config.toml
qk_norm = false
parallel_block = false
beta1 = 0.95
decay_fraction = 1.0
Each number is 128 + 24 x the weight over its row's rms, rounded and kept within 0 to 255. Layers, rows and columns count from 0. Numbers have three digits each. The size before them is the row's rms in percent of the matrix's.

# layer 8 MLP up, 512x192, rms 0.184, rows 32-103, columns 64-127
098:122131132139096137114135146116095130149126092124150142117076119140141132149132084144136114134102115127187106101135125159128130153121114140105110131121151132104158089095136148113161154145105087
093:162153110135129119125153092103142137082104166112154172093149122101147170110171084143144127140119121135108105172135101124130143136145130155131099099154128071103139142101091142164140127117118067
102:168123146174110141145155076161126149149116122129120091099129124097122155115155129123126134153135119151073086142116086124145146156099114114152089149117156122172142094182133084160147120106092155
099:106129119133129121107168106110126093128107147129105128138089122126133156109172085116192142069153141114085123135160110112117164098144159108105131161123146140184142074147122143103171090108110153
092:128111117143163104091099107135098135103086128143140097164120129069114145139103136096091108180121160103160086111114156155171115130123134148139128152197167157122126155124122117144106083110137112
108:163123144154176132142131111152124103126139133122141158124118116110167128136156123105119130143128152138150124100102089146118140124076131086187110120143101109118139167098105120160124120137122141
094:161139139095117131099107114119118111106113101094126117123131117102138093122110134168130145127133161129132163131127094154121132127114143137135106152176175101122120173115130091095134133127080128
099:113161107116127150121149090092123158133110111072102113083146142142152148151107144091100125142157102110176108142126127113114138123111163147110086168116181145128118109117112115191129128114173134
100:176133144129124106111139142124123091099127105133110139115125150141144110121078113142121131116120146110129126096144107093127099120136146136130129116129098176131143126073082134107175129116146077
091:102126138128146127163117117092115151110065123123138169068052140133127125117142135167155142135122142144098103140117131133118099100126121115149106147123137108103138113098130095088149112117136113
104:117141123135138137138126187125102075168141134094120152087128127129126180107118115180109132088108136129153175099155078099108145137119131107138143135113186156155086153124134120132120147135124096
101:165137090114122144140120128106097165142141134165071171129132087144103153117108149092106120150117138116172080102116102135108077136140152148129109128103104144128106176136092094114104117130132105
090:156119097117123165132087127090059166136137144105121100128147112117151130180132141120126134125145100100144153145137108131124075121146115105159117173105100142107096133113142111172162147160141122
094:125146107124127197159124128077107167102134125138155086154133100081140141148173124130165113109138165079125131146097126169131102107139133172162094116149125163129154120163172135083124142149133129
097:074133125131108107122118144172138124151152172147137139131122134134140185148118105135121140146128137143159148119126148150172103106108104128102136139116116120116134148156180143119110102092149168
094:079097104076146152103146145129132121151145111122166125080130159095136106152113142109107162122154080174077116142151145144097104119125111130151140081142148163149146088135132117082143126146139112
097:098089140129145086111104153137093150157138148138131172124159093101121095140191135098160142150119127135121108125114138167128129138131070130126144132114173097156154149141127137123130107135171170
101:101124126096123153113087125114135131122132133152081112090091106104119156135127105088118103132130113131133159169127190094159144155168122122107152114133154105085096113145131179134171137148158080
092:122131138160105136140119140127131138172174116140115152132180137202112124152161119154136126132144103114127088114114151117130100125155119130139098093165132106141152104113119145106111130132148109
107:123119161141139173146135155165066148157130160105114122100117155084115179108140143113108122155131138114178142110106137177109157149122159144106097128128113117136171126129138113144138091134140138
099:163125156141170114134148117141114125145117111127157108115136179121167157124149131143190113072123105172100093150178128113124156129129119125106141074136075140117153096122157177095118092158146137
090:140078127175114134131128105155156137157114142112111103155136126079175158117141095116117115130129152153100139131135131111140142132187142144125150103125143117132102187126170118173136091171116155
109:168151095124206075116118145149144127089074146108098130142134150136136139123166101138140112117177102169166116123108117136151127101168120133133124181121121109117138159119117153156126136141138149
102:152166156129142120101150140091133125154169146123145143161131129151122111128112143145097093106156153139124091187123112152149131128131165151158120130171105107109116129131116145113125106145186143
097:106111121125134124088122134148133168167125111127081123126146137115135176180177137111107106161090169092135136122141131119138139154105132166153125105102122096082150119124165136122158120155131154
092:103154167121129124166123123136108098149141124130124095069126111107114115155112097171135095115142150120106104095133172178088089093172153081111102169092110090120108149115181121123131110141096158
101:134108119129124076083121106121172167128170146168120090105158149119118093114144169156145150127108136137119118135084166118094108133164115139157115140148113133137122093115111136162177099126148151
098:142130150142115118071148115140103120108142148113096124137122138130136153136165142149144156104117176107152144131151122129118139123115112075096097079108157115131127162151111125150148125078122124
110:106095097095177130121132140124077120100186095114113156148109140096133116127152134131109160097165176100133145139113127119113089121158109132127161099093100106085122125127157156143142117152119144
098:146078119099156098158113125138118133111112113136134043133140111130129135132122158123124110107107082105122111134133165115109162081126118153106094151099113140088138161177130087088165155134125111
110:119119150120141134098121093069196154152173126100131115113114121157172127125125105157130110096121109104084132129121137163128144116145112162144133111160124128202148140133102109142089136143109129
102:105132127123098107147139158133102145148118091100125123134176169144112097127109129109090103099148136169117115102123121164160137168145083136122142127203118097107155122132081135156137149157160151
100:128130119101189146084121119137110157117067135172141151118138160139138095157180152099139155168119107129103104148150144178127131121110120100152129106143148138136143123142124110156134115140116124
104:107158117132140130122118117093125143128125153140128122112138130112148164117068138141153124152125150121126160106099142129135122157120093125134144190150136148108174094121132159108138078171132161
089:157160113117130171140110122128123152156103118098184151081138084149182091088119137134131172128121154164160135114155149102187105130137130137117113144135136090154103128114116128121122125138100117
086:099121147137111132088099162144134143152106175145142160154153152109119087099110161162131159138104082135135109136095112117084150130107120148085106119101126137092161126101108122176088135099139136
094:091141135121118108090136126159103109105154108144157112173176167115130076125137099156117204130142166122099141142092148156136132097106137118107148131137144092109150122130167109174129134123097108
100:110162148102152130117151106175176108126127161129138141140119169117133114140100155155157071135179094119109140152124078118126119150106136126156155128117111175128121113134121125146087182170152113
105:150078179148132137136155126124121095139166132146143122116146127104131150118123110146115174140114127133091077120150100171084121131126142145119134094128171084115097123116087134125147149149115119
095:123108108122127145121138117131125125125118093118162124159147159096126125105077146099095124114126139091158121144148115180123114132145128142130090122183176127138132140156129125118153149112150066
098:089135088119140115139107153127090089148083135123143174130150121155146152139158130179124172179121138142117133116150157145098067158114208083108114154131152113161158100167114099145143105102136095
099:133109128118132115132147098091111087184125177106152117154138131102155132126126075111132127130104159121151089175131108130123156144163081166146132116132184133125124143122109137120117117129179186
095:136136115109109137116090153122113160155133150125111115169137158121136141119106121139149190127141100136135128126138113143151135138145132140082138125111108114134120126192140146146136149166161132
103:121123122106076138146068126180139095122139180123146141136109104091113133154124112140140135131118142126128132160108159150107163126096127124145136123107114089127094106124112100167103172149134141
103:099061129141116122135155123138108096116113129126109084129143129126115133121110084115118156140143145097122131120129121123142100094123126154140145135114118097110119115117140106111098154129127089
098:144131170166119106146145117162140130127151143137169106122128151127176126176122081142148099146110155122131082126093102145127180154120132156111102156142108122127132140074151141138068111139107076
102:126113119096114132162143138142145158137149150122141125149102175124108163137112128112154114134134124097121111140162148170141146115130138163114172107115171162135121102148111099140111123165128151
103:123095142135156100109114100090120129137135119150109138155146103142168109168105160095081089107141123091138093105106143128165109140113111132099141102105119109144158094160114103129085183116086126
092:116158093100117121172135123114110060128165119114114151131128119169134140104127099153144124137134100139120150092156119123093138152100103125124123185128119109078121166134125126114130170087163125
095:160134118129134127174112159104109120130139136091134151122145121137103094143155076126106184104157126091150083133125113155088113170130135146122150118185165172129104154116115127114115152152123077
107:135115146123154154143102106088101078128176160140092175137115150116119078123099111138142140115122165098126105114144144108167108119134107146141122104148116130137174079161133145138112111132114098
135:147124117122111169107136082104165171137158098112138123163105178158099104193138105129122141143161098084136102144153122131112119146137131128058131112133136086070141123144129132117130134091103094
098:106130117182106133084143145141147108113113146096141073166083141145102158147150118144103145149122138106151152140153106128079128110088115142092091125130155128157091120104157104126121109139099169
107:117117157112106092127134124167147081143165155127145116145109083153106169145141132127136114130155171131112120114079110136111120075112144119111145108105128119133127137121132103165133107124148139
091:114141180105125103088125127105115069120137176102132104123078123160186106109121070101111139147149133135151126102130111124085123118113114106100161109109128147159078146117145094187117089085131130
105:106102080132089101154129182128141127118133127143125129115138155139122134136135138114102122139099124159105135123100074150128155178154167110152093082156123128142132143130144117132118123158131148
101:118147095108101120130155124078143113108149133121097116130129152129155115116088163109180151133107116122108120093107148082133155113123133141150110097109136144159095138103186136128154144142113075
095:165104113135132131125153101160131131138124118172111153103162092121100150169146127169159143105149118140078120117111127117142145074134124101096149161099103082134165119127128102128131112126117136
100:115147141187118169125142124119169087098137144135100140134141132105120133134083172084130112142130086159128114136078082177139153172128118152112089116137135120097134143124078145157115128120080147
095:091150102130189115142168159081119127138125142159109189114096119175073107176116116106164109164144134143139154174162120115135139108166141136188122113162134175178150151093118117108172140108160104
096:143096155171097098135142134135066123114125161133115112087162098111134114120140125133158134116160112114146160144141147098125138105111126132119123137131093090090149109157140096187130139129141125
103:105146155114108118119114154139094118113137149144153112124147098125177166131099072156146132157146131155166120092098119128153129161139098180111158120128126112133148148154142180123150130124139101
097:093116111102129140092096132172133114127093103157145111145146169131132142117138155141124138145117126136110125087137134117122125157160117119124118116094154119118128123104089139123111146096097163
100:112114153091089142133151096154122102112072149155150153136164141106108090152134121155124093138104148118112094136155153146136094107161106141125129119074087111096120185143118129119146118127111139
099:142094123165139094160083160098141163127158140100142145165160138090136090150139121135156127120108117111099122102108123089153132134118133116104133168170069100140130077138129168149125124108129106
101:129146149107092153135113106129163157128094146132120135121161114117065151142102128102167120101143110158164100157113111141122135134131089094149129154118122094092131164076112093117144136102132160
099:109077123174129078108127112092141139103121167139127167139116119147127107131150101185091115135123095088144095165148147158119148127174101155170180080098134112162153093122103125119122133129149160
099:140115091157138155121110113140096126140132126131117120156160118131147146112156148114110112155101155177151156130088116168150129130145140163151101169128137092107138109134172129077118172115155133
099:141107137111116152112149113136153105128112159121168146151132153156103091162123095112148116126119112116131111118122161150136166159163097110120117130173126122133165119114112110122131154131147117
109:154117186065086174137151102151126142099121158119099129137149100149140145139153115097132135141139140161119101156117138108127130132130116098110155124078118121129128145143123115146151135143134124
090:114140144167106157130158138124127145132137150168131146131094135099151135089101128109133135106167126118134138148162176118155074124150100143139105148121111075139109114096136104150152115142158139
098:141154121176126143133088123111140168115107111115154156131125125156106132114123107131134125134121159116111109108116146140165112142089120150124131158105103145130080101138135172121106110103111122
# layer 8 MLP down (transposed), 512x192, rms 0.173, rows 32-102, columns 64-127
095:137102151097131123149121104175166121159129135096095136085140120127134115118190154120139130132107166111104121108135122104154154109093149110098122103121117135145127074113141142146121112152105155
098:125098134133103108163156153126103145128172121136135146122135113103141152144149141073136079109170105123114170122111106147123166119137161147076136100117135116158145135093155132175130142161175136
099:160135120177099126138114146178129157093105113117121078111091118176164128081120164161126158101127157150133108155132089117117146171125093148154154152108095131105125151140136116132150167106127086
095:172133113147102128134119113114123150127123114173113145125166111116113085108147115154133107154138109127118138136097153140094068169140134108163101134142120122142136143108119136182096171116175127
097:105130145113158168124147078123137115141122131153135128172127174143150116108111103098119129069120132153100127144146086090148132111134129122159127106136096125178141116123163135143183193131092127
104:116123148136089128159096145165116115123129134128127143097103081138130154107121213114181112117147136157140096128101158129153151102146120101113149106138127166152127116131112113154116140112124167
104:166100099112138117167097147143109109094168161116117109132146108147091072077156114109107092109110175110161117113098116130094157128151139081155134114146140091055098095103133138160115131155137078
103:117093104143133154120090128106151142113085129129112105069149195105076179096106146127093152137114143129116122100138123087122158079112111135124078113101146148157099125132171085118111085132134095
103:144097101126144146122136126146146147114118140123127131113112117115143151088157155125152165084127138141116140106118126153107159098135108131102162106130126149161126128100165128100179165082096061
092:128095144148126146152108105141119167109121130132111121105063122160126163088133085143107121096104127110112094137086095128115130140113121141147143160107112137074113119091127148115117106134148168
089:128129138149137134125136130145141142110151142152091153120146135128115149141189152087135136137106090114114075163108139150151111136117177123122131120141126162107126151091114136184099176147125119
109:123117114121106139126088095156153116152104083111133151126116095114119144104103057132167093108122143151153141158114165100078156133119116110120117102127092096114166156129110138120107162126142128
099:131081179165113138106150167148184146133133144167107159108110169105161148136106133132108135136109146092174140109077103138129133113112126115127133146136172162128128160170164139137138108118157125
098:130124083155164130130106105128141094128164131090174135111136106146100093126135092094128104185112156117113081136113123133128124143105132113126121143147127196101095166133105121136148157185136130
097:155139118134079151135149167117106135127114152143137121126138146166172134154136136124109132111066102168130113079131132148127126145131097128104104129134136135151154117122104120164108153117121086
095:156199099108141122067113136094155122143113129111126161126164121124149168094120131144155102151140164117137121112081101144115115124155156125098151135126130155106127120110158146097108101108104111
089:092137119112102131107100165176127096084137112126131168061134120164120113130137133125167162099151070123140138094147142080109134146135173123191140069118104120129135140157153134149103121138152156
104:104101116084152174100113162160153162139122133114119099128159122113125176131153166116136145143138146137090160135134150124102148129159134123162142137121148171114151100048095122147148128111149148
099:123172139116140138104097126098090085124159157084121138155130138116130149103134129129076151101110154141178187163145078144125119160154115083132105129149158140128114146141156115112112117150081131
089:148089125126144119131153131112110126146151124148121124138121101132162111124124135078139124106085165127142112135169129128180112145173087133136131179159140120129109117126124172086113125088110133
104:161140117141152133146141142133118136107134139126136083126149127177102083137108095108109128146144144128114074134117119181105116147150136157130199151120135102106114159163087107145156112112113118
095:144111109145091164122143110093149121088098082129124119135137192128170120136142155152146105088113138062085165103137116150111107093178135147162158122103101107097135156159140144144105106143119095
104:123115125144106094089127131131113102150134149133138100118121165140191131144105126172104167099136149166125109109118093161125148104120131107122127133121123134127108153078165152105130102135120122
097:128124106133134176117137147149083103114114112115105105117144119151099117128132133101122130154103121131126122113155137145097121154142162096133155136150143121111157088149093132119131145133115124
099:123123113109101170125109122099128073134101129157117189102103109170121138122121139154130134133109134134096113156113112160102170095164115140125122123130131091191144092166095120094151161127115097
097:153124104134095131159082153096143108115129154109171139136105080107134101108124163191139091141099158097134119196102116128127143116124140097092098091119141169099110148073082112068102151109141111
100:098161098112126132128124129111123087137140108109118146126148103124097173144149163111138136110177127155114164156104125148126128119098125111126142110097129121111137156129100160161115183108121162
105:122118113135094130133142150118109144105120141112131106126158155124128146162121157099155160149152128133128083131134106126097095185136084159120134155097144134157131137102162176142149148125124077
103:099171139146140140148139143101124137118119134084107152129103131132134117140128117099109129114147114105120155115151123134120127156161161106124157136118129140147172101098144145115110072080142157
107:151069116185085158146174101077142126124102125136148106086103114094134132129129127132127094160134128130153158132120150167155128069128136090133184108137120181157115090148132175106112151113151078
102:161116079163154138105139108135109158147175166129102100133109156170115107137127100118119144131081117089135126095100086146121155118141114156152144115115136091121096168170134127128121123125141102
100:120110124105113137130129106083147145116077138108149117106116179134120101102090146129081114159116154160105129144130122143123144130161159111139138107109133074117130086134104165159140124125142123
093:126163120133102132170096096155137098090082135130117125135142145096098105117104146109134152137107103135130136108138109125093140148114094120131096143157132119116146114094126078164137121131139119
100:107112117145178122086123047102158118135135139099122099080135115113122115133145162130129117084157106137131131086136128138150111164088115119156118111146120115161102114148154094166146145093107150
090:105120136144153138160157149102146156129112157147147114142135146130121124129108134167126105122123062195123123122110110116078108114074116116089174142135160129181160148181128109171154130118109147
095:101154074089129144154062118140129097111123134153077156135142116158147185118126139120149145136154107138113081147134159131127153119171123108141163156114113121123134155083138131164089130136130092
092:089100098129100105086152137103112114174131126175107111136149119138139109110129130177124124155138085141148093141111124123109102094076072107102113114141133121119105151106085140136128166168150110
102:115143104148161113168156116123112098098135108155151117120161079172120131151079141153121140127086112158152147128144100134154113133124107117113106087101138092102134138121125102183153197126094140
098:127094129100123119077144087136119132136147081126125140151154138121093160130123137106164143112106113113110168108103125094157113101126081160141111127134132147134109128122156149121125105102157134
103:158136124102124060153122169171094144143114127110130153118177096149097143141142120141134097127076161169160127136140105101081119134149127114159115135133111084108080098107091150162106191115129141
093:126172113129165142137152132110119157112122153162123149179129168120067169203123137141159120127125132163110144108130142163136095140112104125157091119092131099112104138093098146119142120173145143
108:080113101143149133163148097097125127117186143143141171152156158145129120101098131169131085152136122174129142158130163125130103138152098128150131144126138099139139126118155133112184172100115102
102:111089115184128139122162130142141157094132094116131125182145154106131124127153160126119109153162101116111096139171148135168127215107136142098100193110116106131157169143162145137147122134137125
105:131164118161112159110131074131120118112091123160096131102118154133115147148101120081124115118139111135083123101164145123138088142124137105137155080077150137086101127111178145162103083120144106
103:151104144146080133126124142168081142143145146127168128156184144100144117051120126092117105152099164151130136160130088119127128129158118120090139153105119142140102098100126123041144094121116071
107:162155075162132105136124110096107121156153114086074113113154134181151133100109117122128118103137143137117179128118082068119130109106131098124136132150131108096114122118118125125169152144144079
105:111140106160196133146137082114154116105112077160118101121163107119127114146096139113113097133114132088135101179113112135153125126092075095124129148120114141154097137141101137109145134114141103
105:096122109117118172151102139072101142141118072166109111182138128092141111130159103131118134120097091140152120151118099145113144089112152140151114117121102080112151100089164130084091112092141146
099:127098126134132096138153095163113148133156129124129104127128109144094145165195116100131126132096136157100157151111129153106166127113147112143155152134156104150107109133119189120147106190146127
096:152118125084087131117168116141087136145148127135093192122118128098118087117127113122112097108174127122152126088096170155129154142151131084124117125116107146111136118130113102131124141141141070
103:089149149139133135113153134140140164148090152115105155162120123122129115150121120118110135069105139144113100119074135190103162134144128181146131070140186101138127152114120140093124092128145151
125:098167091151124107124116118156140091161072159096098129138139108116113152116097139136166133105081132194115153121137124144141122138131105128148177137133096149150122103145175153097194085159156157
100:101094123121133154153116132087119118162148125137071116121152094160123141143127109102167107122097147116105159165178134097125152127122127116085159112121143119141127113093070131132110164136121111
105:207156099140102113084124112143117144155145169121130093136127129133105116168143127143168169113104154127174141120170124144146126139129133108137113145131126102108128095088117146107121124143145135
097:113108113129162080116131115122102125119117142120097114148165086099158113155171129174122153098145127138110058128111138143116126156110096128119121143098122131112183128129095127154119127084100111
101:119116151121090113100111116133122121123114173142130139136134133130127140141113110110106144100138089170169155059113162124111092090108157111128144154118132159144105151147132161159128082147121127
097:107106148124116168114177076155117155163082144119143119097122129156108149121151167105153117131149090153093150116161136107110127106128108146133142177105116124115116113116091123109121107153155108
096:175127178088125132134126112152134111101135136119134155123105166122111157087100136111096081136106126089131121110135158117107145084133157127130105139114089159131119100097138154115165104147121075
100:182179142143181119102122124146092154163126130099138102144154158129131127144136158162126125098132144102103127136139161104119122104187096118138156096128084123111162150141103109165163139085141083
098:104102122120134119119122144097143144102104130127098110102156139137106184110148125147101150134119107110130078116113108124164115135124153158135162160120149125091124127123144154137124102173108138
095:099184111092083145147108115137132110128128132131126115124164163134172143109089138090121161132174141168131178137161090150162118162163086100126148130140084141109088119093134144122155110122138121
100:152132121162071064128132117150155142144118139089100136079125146085140144088137128144146132102118084146106135127148144111102122158112088142124155115125067122140124132140096123102149105132134114
099:119125118104130103151114167167158129140134112124116093106146128122160126128147092176158109142139110117153137113127146096144149076172073106129100157073119138147126129076129160147109163146077137
106:115106126151112119084155118156103155116151105156105152129060116115162099114132127122134087112097155157163145157113136164103140150167146154079093123126137151152151137153108133138110141116140141
101:121142075135114132165127181131105119131117114152112129100130100114194097115136101160179172069160132145157141143092108117139125104076139169117114152127111166107113108156120135148141128131095111
096:108129166110099101129138073137140114147191116129142166114148100132137123140108161149110134118151174130115078140121152125132128179088100104119138129098158103121121105111166104148126180119098129
098:121123147131111122149157116148153178117138102148142106136131128149164165132141127155135119157074125099122145137166114141108110134091136129162108114150109114064109118098135128113127134149117136
096:119138063166087122147120185122157098175156162124129139150133128118131144124087115136078145176146108124118093107167138142107139133114128143102148130136154152099112142100129134148157146123153120
102:139118155169132108114128146123200140077140171079157144161101130156112156134114142157151116155100133103118132139158134095149170100153164085140121150123088121143154145146148117162136122133112134
082:108130130124151139137148157119168122144121151137113130136116146118149108139084123149166138169116101112139107146128096164145110150092135132154115139162120117140122106105102105105143173158146133
103:119083115128128164123147138141112124107144135164118149101170109092144087142180113140136140097116059138106119099127107129102131122120140127155151155132178142089071135118133099088133132130126125
# layer 8 MLP gate, 512x192, rms 0.176, rows 33-103, columns 64-127
088:155079137095108108122101146147117121102190094129141133159131128104132145116110096101159114135108071148140105162116075160137109116165133129135148120148085099138160152113137115137119155137103165
107:134137129153130157150124159158155125145131067167155092114163119120083125115142139112127151099154149098119104091134083129149121152162138143131122122090098102143135104135131109121125142107100110
099:109106130133104113123131114140162122115117139161144141156152142139184157114141153125151104114121092165105168144160086122100076167170141168149121114143113104106126116074155103117150122126145109
095:100125132159135124155114126131119119146076138144134158140088161135147127121130120080140106116108135152096118156142112126118095095131141078124133101143134115108117142131140170123154088119109134
107:154134092116131128144103133115114103118136100167129155134135135164113148095151154097133119137144107151127109142151127127151124108205137110122096102149086132136112103116104145118099114127098128
097:120065129136123149110081150136118130113125154123154132105115185101143128182111116137130181133119096133105158114092141116107134124102132135101098132105098125142149140122166105133120119112180115
098:162153115091152145115121119124167127144057119091120165096111142111113165122127133105084165139105112107183161095141127122141145102132133139113114147143166115181109156154175111144121076087146128
099:087106144132163169109153149116148119101128109140130125147153139151112117162111129153167132106127128175134140150134106130133157124127089152106113134091125117050116095109140147097084081129130127
093:144112095122109114158116136088129124153139122127122157145102122103131148151137133155145094123123116130089100097160112107134132131121128134143102166111183177102179141074170154121127072154143190
094:128137123137152173127147173134158131101136147128149134109118151115138126135195123153118139118155150144160118121136157104128171138152117148150140103150159145153119176154096179121148107077110106
108:118150132150140139092138138136135118118146161166164185137124124123152079123155131090141132069119131143122129140119135084132114135118127151148138068138092132123113132150146144165167121106120107
090:178131130127113143132167123153064135166207097121146122141158096124156149150102118176094112074143093131140135148143148120117122089159134149112124166118127158132106128074107174157115107103124129
094:124148120175114144136106161115104140164138151152148169139104147124128137133109142164134153156135081083133141126119125153119121127103167106120136153163097146135075137122133083117146145094119147
101:116164133145146124116155145104111124139142118119148152152139124127160136159150156099140109125107120110147134122133158097187146112108141114095153127135147101112103109136096119068130081123161162
103:149118136176159123131113113130117109115121144150113126147142121100118130150101149170116074116164158095130117124115116124138162128152097100100121154088118137142083155173159094116161146114120118
095:144119147158142159108136080075149130106092132128145109114150138173133096141140147119104117121122132126134108149108127125099167101145144168153118122089109125129141135153150127111107107079077118
101:134149145154097130170137151121130100129120099111140138094154141101104090134082085126174106102116135140088100131156108111113111142158108114172122103080101118168127120135113145125125111097085108
094:097125148113168127111127152125176114132150153147110173115114087091164130154114128150108137141124128136110119126178125148102091117130133138178192172139179123110098130123115123117143133133091123
108:148136123116141131146150131133118176130123163120146122138133116168123106160181105086069137115166143093118154127115169115098117113118181148170111143121111118128158161133097134126155125138138128
099:175129116177116139147155154171180140142111192160160133112163145139112111125146102092139139115143155142148131116141126172142116139108103122135175175110115138082091145100117144130152136131102114
091:135133132111131097130119142161111137139168138126133163092121101133118113125137125175115104140166123119088142144112143093121148144100145144123164119150157138114112076101166180129151116135158133
101:133108157114126151176106107166127141161134106120164154117096110135092141141163154119104116149074119107138145143158145126118122118114106107118182142148142130164132109130099153143175101109114120
095:123138110144132114109127113123143104132137100120128135141106111162148140159135144147098106112177140158146125180137102111143104124113143134150117117137130128139171147142141131129134119137128143
099:113128141122092132137103131144124105160120135070202122174143146118129102137137105101130079116127078137108128096122137084130144103133134124112149102140117164139118158133085156147135109098111132
094:106103169156138158192115124118132123085149122127130112118125135085126161101134120134131139164131143173108113171112187172113110124116101076143114135125131129167139160068145109082132115139122138
102:125142127131156158102097125169140146144156114119115121185180140115153147166135143119156161125160102174121146155111123132114144128126094172100149146097156129126111150147082111117145178132110107
108:155132135163141127090129142159124138114178138097124098127093165107138146129138146117159141082126142115161147112153126187120140143127164084105125155109151123123123145132119172175172112083177131
102:101097104148089150136140082120141098142144147099147128158136112106126131127137173099080105113146090154109190104190106081103121140115142101111185098138099135127155100112155146093093079115196148
097:130116130162163129162120153155112109147145130173111068086084136145129142156145137115129114146091075140120148106123118172119131113109085133165123090120132151130135179128108159161132140101134104
107:103116112151131119120149086111129061119125141161126128155129153151167119157166141132141095134126135141131122154144124123100187138092169170195141082116123104106148140149133120108058122126121068
104:085159103129134127119101126115123109111126132176150129118135109160130107108109091116100143153127152101106135160150168134152131134121136150139096069120137122116120158134137085125131129098179155
103:125121089120124130125133124102133119135176152093157154159143163120136119133135174103112165131084168114099114137117129149096120151116151141175122113121117152131130121147143066137123136140118118
101:135125132112135099121130105079117118148157106175121126122161145107136191097152158134112115146102166114115099131102156176103148142122146149137129122133097178145135099120123143174154113127138122
092:164133105108142147158092124122117142127131110133132128097137153167136136133150144117186126135121121133112150140145143150162150167086117122151079141142142166148123119103117150119073134098160071
089:124120081137142165104137096149097131112130113098081182162106126156139135134107110148108128113141138100129115109139122118129138175186115121127122072167143114186152134152133154134101114112155103
092:171128141171143154092135161106129130138175145151115149119145114161117101100084099134116164146109106113109156122116173100136137122145117117108169149162113094133141159140131097151095126136137139
106:068090132118127148151116129145158152158123139141159135101109109120126072113149133167165138123157110151098140136129146104134139149148108174133120161161121124113167093079152124093111116109106141
103:144112046135125154120096123152142144159135140130120133106146096133112109113131126153121159179116147116097177112050121120131139118144092094174105142141123125137104119147139109079098153113153124
099:157131136118147109153108145102146156123123113111144120159160145135108149105152186126159153125123101114098127154124135088131147134130113123117106113153090107127103115130177085140102165121111133
100:138125138155177153151116148144157143158126116126136080139157140151170148149097112128099109118112117132169127160095114110136154135072143157073139116105119125111127131103128158116158119140147137
097:142156132145113163132141153149083134132165131100185142133107090102116137129108142082167112071131145142147106142168053137166153128142136126145128116093165150157137135148128138149125142109144101
092:142151142142111092128129093119139138152116132137086164150119129175162113168110090165165143127151103115142146127145129148090118168084091135136127119138132107130118167160168089108097126121128100
100:089080121097112135176148108088136112119146150134159186124150121127110146114146118148103152144169061166113145145091176125130142134122140155080108145142132149170110120112105122092135121108133146
108:144114104121146109082108087141128154172167143116113109120117102085156109144152132105126104076095114145086102115153130151156093152105113093182117101155165136126121167144121170168129150138147132
104:160130142151130124150152151151128152105176143151156124088129213090147083111131130154107129119140155085123138162121154143125151122125133085132111149142110146145054117135135131143124167132128098
108:082119157108141141136132076068174086142097109121154083139121091142107085112092114138127108128161112125149130098107114139143125155140172165125123126126106121077132127110106109131143129113121107
104:132170111153169123089129135130112145073105131128132118168130158122165116145147132112175189115113104156127108126141165155102151073151138119148113106141149143152116125142124130122181159143094110
093:156145117140146131107110100137150140125134153104107104115105099143133134131096116109128151076160151075134121092113126098177131091134126101144149156138141155145150135158168122137109107102157115
088:140139111117200118061161107121138138153141114145140146142147144090139124148051152118135097132085139143100112128155170124119150097133122130131154125146116113095113106128110145127089123141136160
104:142163126111108127150166084148113180111146119114111081143088116090169164127148140105086090165155119124141104137132138118176166089109105125122111158113155150133118176133101092145152127122126082
120:104104152114115143120154145109110148080154093136134141130141160136148137136166120126143142125152113125118118150119150110097152146140109123097087101104115099159144135108107129164094150117082094
105:143161139169110130121141093120158124103106123133102152156127125114134086112150129087123118119137132158139136122114152138164176139158140099072134159126121106121097110178159110181132153074132110
109:137181109111119112084132134106111083156147167097161095119186104160110152146130094111097124164145157124162163150148123090161115148115084117132112176122142116112148137086099157118102142125155123
085:173114111117114170105094154112125145168119088129139104090157146098181146113128163119095132136140113146118097158129124156172095117136153141159132166134115136101175136159113125111106175163133116
094:144095096127074134100101073138108178115138133145126131174121134117103136127125113128105131170144114104139091152130117116122170167158170103165170122140120124129098107104142140131133133105123131
098:080131161162109108124160127125081163162139118139071167152168112117150110108133129131144111138150111132121092108133119128092127115163133150098108128102197105132120142139115114170129132136095128
092:134154125123108134143106177112080117132098114144084130137160141146143185099102150144111111089125120137176173162174108155124148147102102118129075181159173130120125115156110083164153118136133114
097:121136142177158143130166105150137156154128138184160114140103133125142124104114164100137116124152132122122138107088093117135139123168165127145134089108126103117176131164086136157144136130096098
097:143138114074102113097091137146144139135132105080118109128098154104184153104124160118141141130128143104107154149102130156135123083127148107091125142089113124139158109168133132150127142147085147
097:117146147140139096108120140136129076138165102141111104105154122128137109145094150140099167131093138113156131142104140165122114133141125123148113143149167102104070101120125092133091123165079114
103:156166108117132115129158144116132169123143119137082122137111146128164131148147106083137137111118116173124134094100170160078146093157079100122133127157141115077084103085147147145138116139080098
097:122106106172132128104117111158150130149099109130136148121103155171142083178099105154133103123154098120116087138120128142135123103119128136132141141078137074153186149078054153108097147099129106
095:151159139163093121159112147095100140130149151137124115122148110127102182136152130122098161105203113168132117141161173082108152106092172122156118153127117115145144115154163174122163156133131094
096:123193078123127133155179098165137166103114151155125152134112112138141127148147166138137126129130119127120120119126108101145137092112110125143128100109161153095108092135139150124135134139123142
103:126092160160168086123163141110143129103149108106131081115158093118144175154130090122111136147105142147139107114151159155132080165146114146141129190132123075127096148169099163091133159147133109
106:129119155137122131167083155097109127157086137139148117117136104116094125123124114105134100165083157105109093128102126157101089150090153119156174105099134107121132095170119098084119138108093170
097:099138144125108153125109135087127138086143151157166127161092128141127101120113118115147142107142139092121149090126131119162106127134104110092148090084105152090159115146098172148064118134087167
102:101145122142118139092119143132159131117137112165127112090133126103127092102149092107116121131147106151161171111113154174144112144145141116075108124099111100090125127147093142113115114107131138
116:152138200107063136148163104137119132064135176124113121163160113135153120141160092099102123136149134130107093152128135125127156143149109126113152100069125117125138124135108091137146140135114121
086:138147137148122120121090120126107126171100108150132111164136095106157151091100122126147156112144126118116146136155169095147117126118090128141095148127139092139117115109142127201107149150152176
091:170138144149143098122088129138176068119116108114164096118118120133112141131114120121126121185096117115112137069138104110137183121122147143115134121111121115139146107090153142178141093094123158